Part of a small language model's weights.
Size: 8 layers, width 256, 2 heads of 128, MLP 1024 squared ReLU, vocabulary 4096, 8.39M parameters.
Architecture: LayerNorm before each block, untied embeddings.
Training: a variant of Adam for these matrices, 126M tokens, 7709 steps.
Each number is 500 + 50 x the weight over its row's rms, rounded and kept within 0 to 999. Layers, rows and columns count from 0. Numbers have three digits each. The size before them is the row's rms in percent of the matrix's.

# layer 5 MLP up, 1024x256, rms 0.0591, rows 483-533, columns 0-127
099:522495567472526435475430461457543548604521460541562491475519582526514440517529415644484487476501462551416501473551427442374514449555499487553557507445480579478498450470552427484450545559460501577561448519516517480519430558396580454559594432502533472539453469438551574400600512427538596571493544448502413585579486575551539429512453441419569464472492566479454483484470527523489523486484
098:509450423527522543523451532450519494541529474415620482569509476519486505456475585509598466509470554491524458485544535460497569515505399463440457463499418534564501451435555495463518490537508529543474513490551522547492480506500487444488516511488537585487464514467460489566486488418517539477485535509465546499581504475494468432400461523536591450398486376406597638420520556527539529516521
087:555493540607540470494490441471550465494467476488520508451423501540518463454472562456508410491455476475513514584497430521536412506495543463580574568514526405451590524525597535486433482511422568493508477512512583504474536536523509499603528553407561489493481497527471538565379482478543440539512496460482551500570477504522489512466499510378560524530408543490533568467431470512553488520495
093:565418450491471495585486387385595401533544445497499466489623500508523465489501468524523494505457480539509496561514517521510473471453427528501516417463458552513534472437479564539468571574519533516515466436458553518502438518563527470535561486428416519545493462390504422493524564464561477589492555480395573555539502474543495574471468585507418488552391500526449534502447523560405548446499
098:497373462573453505448525498426518500497531561542483471479532439623473563468560475454542487478501467489506415433543537505436514540523506480647517458595523519465523445508509487532482399422508541635502569481422543508573456545499448479542482425532509562518497533421531542470418514496493553501554555497455541504607467502405530456448503542464408518503524421456505552524549500432512537535607
088:532519412531442530420423448548547499535498481526465539580491566495471470497490544535547532586529453523472463517462472514397483374488428515587559556457493438498499584474593562533549507396475593583510593523509495449513446531500474544474523448506376531555473444420450474489530522526572603549532529515517515478579538467605454551517436509469492467530559475452442491436425475500486525558498
100:637572437486475522440540589474459474519503558471435429467433637518488478498441508530644392550492441568499423596501545498500534395465515546559483499523458493498500461588513507562543516456481446501488490487488510486497526495527494482465532470592476463485482509430483444507568539524449469564495413469553502506534526480533445473489489489439429469546455367500452540475382490566478513546537
107:492530498464474532472439501426525491491454560511554500543601483484521584469479535515459491554443544503509545484573548559443478502481424502450521509639506416511473463522573442549507364512477419476498538502494585488557437631392532560551512487472584572533517486485554471543520517493502503475518483542469547434479527421406435522443554560466482495498525469406478507415516606449538520521600
098:569478568580511427489499458484614382481498458549532418550498421442484447349504430503510481535428547530531480532478484509507536378471425441444480553542557511483537582587468491579548475530503522512592495591456445424498425488481567542565464477428503557461486514456436475523553482579575564501499532448487480561484520414466497554379459560465476481503525495429539459596500535535471495481517
109:566429567424532536555500501487540486507526464578486481535521509524529454397508606485546515448500440562601446531519522583491537463508526486602570609510514490525476538533530626491537485426416476505500442495513517509488466510498516472549470458603464477493490448428567507493480552481484573450491540587456581471490597467454484500560436507422488407480504578452511605486514508477362499548464
106:492537466496436558556582493548516434416484498576516629514516496477518552494350494452426484516502473546443511548426548464557502568488456501535444560603536537556496479489550448568520491507417458400451542423439544469451544497495540621490477550614486466531457479497511457501475574547512533470497570590335527533546612503454410503445489482477483413449535430531495474514511541502501490517565
101:386439510491523467489562511441383583431566478526547487470446466529400443437456519546442508485472542515519456506547496479419506461627540547613491529514594432540411369465527464490544503477537581539543503509391574471614434499574522514481475444559500504506444445499582528506491461504546507510471444450489461517410495522442503549517515480511608494438526518525423522521542553476517468568450
100:578541479455526587421542474611555491555511481548513578489468552476515459576427597470514446495528529492457467518534446393425500544569442469442472553578482562486426540539529405551516559461511588513447553489491509458466475572489462530518496461478482411534471471457441405466555519532435601556464530553460430458571530492465472477467403471546686434469439507431468486587476512479592609457573
112:571499451590519480434488604433497359484460493537480443609518459466566513416457570418518427554401463513484409495527555516554472454428496453541495480564495474450492471508473516574445540500450610549574418466542561514480519538464578506525513515485508546488472435528576480557492550523574494482471579581521549453546566393520481496529529584428492501517487394486465508534525500499553456470526
102:425475517431434484552556531482487391543509476507476602510479459551465407449484429505588464430440466547587527477585558427439501452484571500451412438497523499530474485487518488513470464414509536629549478474483515484515470478431518505537514509494575499530475488452478571450440524489526484467477490469445477598523497592486554547484585541423437378519483527470558451483514535553531472544525
099:532544506465480449464441538504536551532459466495474512520473490577485397432510424508591491450540538532524527494504514570436532573616607493512487510462617492501454426457473564540473533391503531550600482513489503470542530473439458544470448483499568548619519515428434396509562558575525513450465555481521654475558478497508492415495427436528476501515491484448501489470504560474476480517473
113:468508520518463583459546530507557512574437495549523453516565523589519542429496588469430549541440537463473499474430554493524525551573609551467437492614581490597557377485511483539491516481467567529524450497478633446557470575467537504537486520504542469488480447510559504526469440533490470489421537450444563527485506422440435592508456497449490414578535477480516520417514605424508526499505
098:583432445566515499486599537479495545519512543482547495588616475531563469557392527514555590508416556494518557612498538470432551416483461538480501509486503539478540370493437510428448423451478452500554487586553542525507548509539572463549491554551476551537423493479488514463528533543472488441461517492477562475430537434551498593370496415435510497448431463514551513494437464526470532527511
099:589430438501541470523495554403522539472465568583542597454543472573448531424459500520533456556406364471478485533402572611552475538499577473421466449505457471582585518538467427473492529584466535514430549520451611462498521505483521458518474484471527507497533508476471411455568477481528479539423579448526518511568424432422405505380454550471517556545530470530445565536457462569520550529534
102:455505517487498520501517523446484521448452461432504486604418546512487481485494545538493540552529551504463497471553587486343582468550416541584507494540510495592504492521511555396474498476567568473463479532402533465531517609560443486432512439537460519555510489421443444553470480531528527459469495464489617530462509535460532520505446567484593478530492560473554465467438526499444560499439
095:421546463484375468522432556510419511540509564596559541517581597550516493446473546493481451526538303526467538497541460567407456449502540555646482447572443483572568536429551587474546538448452514570576484507512503547458480518488507558519493484494582497488505531518398597519565445525438457411492450512527555558496536522457506480566516519457572521447433469503523520439375539592478549500528
110:546518444502558514513538449479499603533507421543490583422487522462543398369439581580579444459519477507448511438506476474545495409526541537501502568495490454454409490648508466472465480448470443481496558568548545508463510549480572445517618537466524470493468516522460606478559516532471531448479513588536475543499454454553442459460434550563513456532484492448524588465477521505555598492525
113:471468470426421538465499431474461561573503487527580448478544548556471512491361574456516510483545548482475475527556510460430525473505420517514449491550466559611528439480576540432509464424567631579570531526476549466507526434514603473541608464458473448484421488378484509586458562489447534544457537489376554588475493419537485434487360584564453461537471468511519496434551548459545563429481
112:547513469538376549415481528509509502504497481457493499460472530516517397539572478520484438492445562545594531502505510592418508480590575508498420581570505534558405433528540469464497552512434531533484429552448544516538504518462567491437545508513497500427486529421484492493537409537531552499441439483535458572458536524505573481404467585558444502519510516519595562408374514597552560509487
089:622446488463518506499508446535526501598509519455512552476435491559541454447514581545429487493390530530506562490530543402479462380545468498529441482457451557469419521451522530564475466531396534464554474521499522484512471614548509585533537481599527495446471469430353514477497407439573470464464530490441462521535485493477494480546512563416548493487544458511467488491471543633505570528558
107:503517433538454509489505495417429526460471434511572500436511543610457459523520514492529542547534507490505522528562537549482470454578592519505507497483522484516562504456467479511510421440546497474453462497476549519526387571444527618488451518496548454551467481382451532529488491432527481526423497468540518532430499490491498522493533511480526345455496469493524515535469578429475474478521
094:408421522542490499468408512478428595526489486506539629491491491560528426467459522484569516511577483482500499515562518602413555506581550596542496366482509472565510492453493489466465467474510496561558438533556474489616412515490542545589535473510463546520495526576451485516487497513492434476476390530516532452480651435459510516522484523599485462414490489525455536451536558423533524509555
116:537646434550423487428471592533493490503472495509597441592509513579433441493478632517474489643488442618515411526529411477409569523569578545525455542602549566540439519519516579500515509456471530537523502583522504534593496540526489497547510492466463570478471439469455600496499511535440500551445459482543528622514585450519487452484447463554472458478510447459543528453454524536517506648539
088:552477531532447505481629512440487524351460549547552515453527515509464503418540454546401449537495463541483582546535492541530469487554533571470459436493493439500530464480607503478445476519580577503512535526482484510506558474473480514543486499526567447427503452489507561522554516489461506488561508456452499483527563493391578366513542422533487535500488496380509454558428449502449545455528
099:516528411414465410509550542569582464464465499554504479468464478536482581459580488509495490561496377539494523534514489468457489397491493577563468565546490518490502494514571521520555521573476488558573419476519469466526554544518449563545559520558438392435459434550452437544630580446546460579483428527513461549454451513456484464597496496536586554433498521473526593468417469665461471429518
108:474453481484552489497478469449499490552396522487501516428416438485506566461536547536477437493455569522537449527505466489525534476464597447509510534505493616437507400553570481434452475523522522503506506534389553406518522531471507517504552467476420451524500489556508515461401497537450568545486563528461453530480534422529481453491546584463572449436380502501511486435590629529548546503497
096:571434501429552543523444508577510551481478487628454581464543562441449444490607470554576504429551529512545459524538538508474548473578490447536534564455492505492481474562421463590508484455473492431482577558497541500472500583466489471593479452648479441546513484470432515547508540472548603535389509561461544565536432472498428514464427549459483507477465506505396469530518483485473524504490
101:448498520585515487504466505495488453444456548476502568494567593505464474413413560460479491554457445538564438512479536560531530517466531534409459552503619615524451464656592458430437516503565543489517453521486503491435499508450411420468466511517530541551436488455463484455524452524509522527524494631405516443412489538430508508560532522433551481480493468494429469574517489433486551461512
098:640573532477481507419374539537452408487569485481499473562481470576488580497541495543460475480517536506498547536428508532426475477533427519487416463551589517546528365446551573481469516496539544482438565505567423428494484456487547439484454597441542465563463491497493391492578512563494480483507425489563503511533463482401489432492507482492516542522504530438506493544515594443470609454416
109:487524517509475590619563566447487543597548473540491544567488448482479472497370484550444531483497410510571517535553503470470476536536505454485442513558464486496469539535480464479452513431489496532466432541557547375497463538483476504546527535649489485516436460452512558497544537506523492517485452502499537517515506471548489495426523578499597330528500523524579541487441463555514541509474
096:498522413534513371450523545572506494551491483510479559501436602493552452417477589478433330484497484481446507608453522530550503372541460425466516524467486563530534551532536469572454491509412487518539480546501507461478499444519584524547455466501541509475524491464430547552470473429562562538515486482449541471537486481502566560432424577465593566490482506471475447457416498547498506493526
094:521462528578508466544547465539453501515576488483527558462469606452545529520499503494459473480510391512476557497436408492519524523583528534474551505448513544416422534562440453530658471534522534462453550425408471487542593580536519496476584470534402547527450388483430479514463476465443488501487495536430528545439535481462493478534435422472578532502512487483509508432518473582480531472466
094:544534517608473481516479449438599551515470410443503477478488543459478518469499418561486466534512404538488509486525550557490499485576524553523534467473513558458581521537487521584485517474488591472589479521504450449412431622571492506461503468516417420510499515401416506486498532519581533509536524416493568480450494558497494504513428648468554414541574412421536546475404479485448505505451
097:456489515471535485520482441531507422404504460683544431503594476520407569486503561559438362506477353447407414540537514443504537541448604513445573538482477425591521481613520423519550415434389369519514468463477440454459510572547523459524540469499467471505505467529445463450435508499535508459413519443527502480547605489387458556517491469507523555527487470549482561483578557526497476475479
100:502469481541376481529499473540445485564556493470549452468527631439540440596378534565442494479622445559458624509489524528477495473507492530473530388541471519499491515489480392499377534620504532505513454486528470474517522529458601484556503576471451436386482516475460418550512530506510475526490517507515542441548469513538470499509404545557505537431500512475496471524513590542493544507500
107:575529492529420538476500517489582515488547469496464450477578497500517522507510478543414406472516464590460562532536505573482500456462470447426484485505507406496446506529540447452450576390576602546440588567582487522407551519373562572548577510490438480584510451415492477571599557485511523469502452493462556595551509519463517483411416486573497496458418530461516549533513578536512509530510
100:532420445499494456468442527404554433573435435507562533469509473491535545497534482555531429464345520411510504508517512524530513467581591511481563484587464522525541481491429573470528568458427486536502620481480490526515497501482441489571498515428443609474499523469519486540526466492514523537441422539496504491466501442389506504466497516568518460506497526487447529424419537493508600551550
109:577487491459516449481517614513497539598476352508509508430507469510519495466405441549583510533531437517536455486506496471436563560526551550503456610536451503468452473501413456460559510438555437482435534598522525453519509631567573558484590469462439503474402519456428468545507581435563537549512492479496559484536474567517420426545348518468599507541458554498522493375477536536547591494501
105:548551527483461569508522464455475457539543523536558423491531540483437560554415546500407486445514486462474552532503534450454490559595477557492535442491598533567475374529539505490523544480560516435483488511499456436498495474407527443489519524503552418505469463434562471446529489556465478490434594441401547522523506550522482475497532449520630412384484416519481519572548475455469610471443
100:392459431491437494518604483420602529514549565564548500518509537554558472533509478485430503479437554481523389524523465545553493461506519447515505576482453451421487400504527489547484497458500441474511507616408486408576516546494526474485581474548512517530454498498516529523457558487553510385470523503471593500440429573461523547554548536522491548449544549449443549478460451529573427595536
100:481553487540490479448420544528460477552396508540488497463586531525499489492475466490498496537500423499552473505420623579471492545510554489494448515575530466598505503550481493484442389492426504456688438555497527563566450464429523559560466479454590486490510413526467528513526606509601558496466506539426485424454523462523535433468573548497421542521494511518466503514432453564517509596537
104:506526529548507547529483452478460503483512536451641594620541412562478512464471530443482495450466444503494501552474515485504555541499482515469482544572468585580525449520609497586539484528445591490601466447570510433452514473456487456550554580436483479587521448536437532381620500524568605449503491551569568513543482455536491574508549519430530425525507393396413482564538501490470557474545
104:460551452481490371440417548502507457468457571527539562521518558570453469515441465484543479475464499545494465454529519414550559473499397453550495491487538582533483454469432544517369525460501600504549511601427476492561407502585539449460591468541524603500465528525443456494490558474406458353403468454468536580531559447463505513441470470520445524439515452531503490518449521381493550500531
094:532442507492515544543455521476553492479548450505476424520499482522541558468454458503535507548426483540632427463622514545451538449563416463569430519481546502586508570554578534538424436543354549615533454414512492473455475454510572461468433365399466494499475534523447615439472619545536486476495457491507445519536475541502551572575517558396513473495440499497456529461546553511543500542447
106:478518485518474555522550493484498536485493517576601504502516484654515517495498537479538478450473493631522408555505507440469530499550501537583438483544578464490404508534505495598388441461363415529539526538505524472499449487481511543473526448548525497521534523504516511517438462415466488499410465464547493532499538602507423536436473476496474533521437536506534532464444595521457545480501
099:515466519529503397476447560468556396438427534510588435518533525583410439432447499532509525461521505499588569490466656478466520549487606592517446558472508562450548512459515525544402405424487574464502419535415537486497482570515471493456447554576540505510434548532410493428490517490498521508553495567408571454543447445408468509479590522417553520444490450526501581497539466519558507527526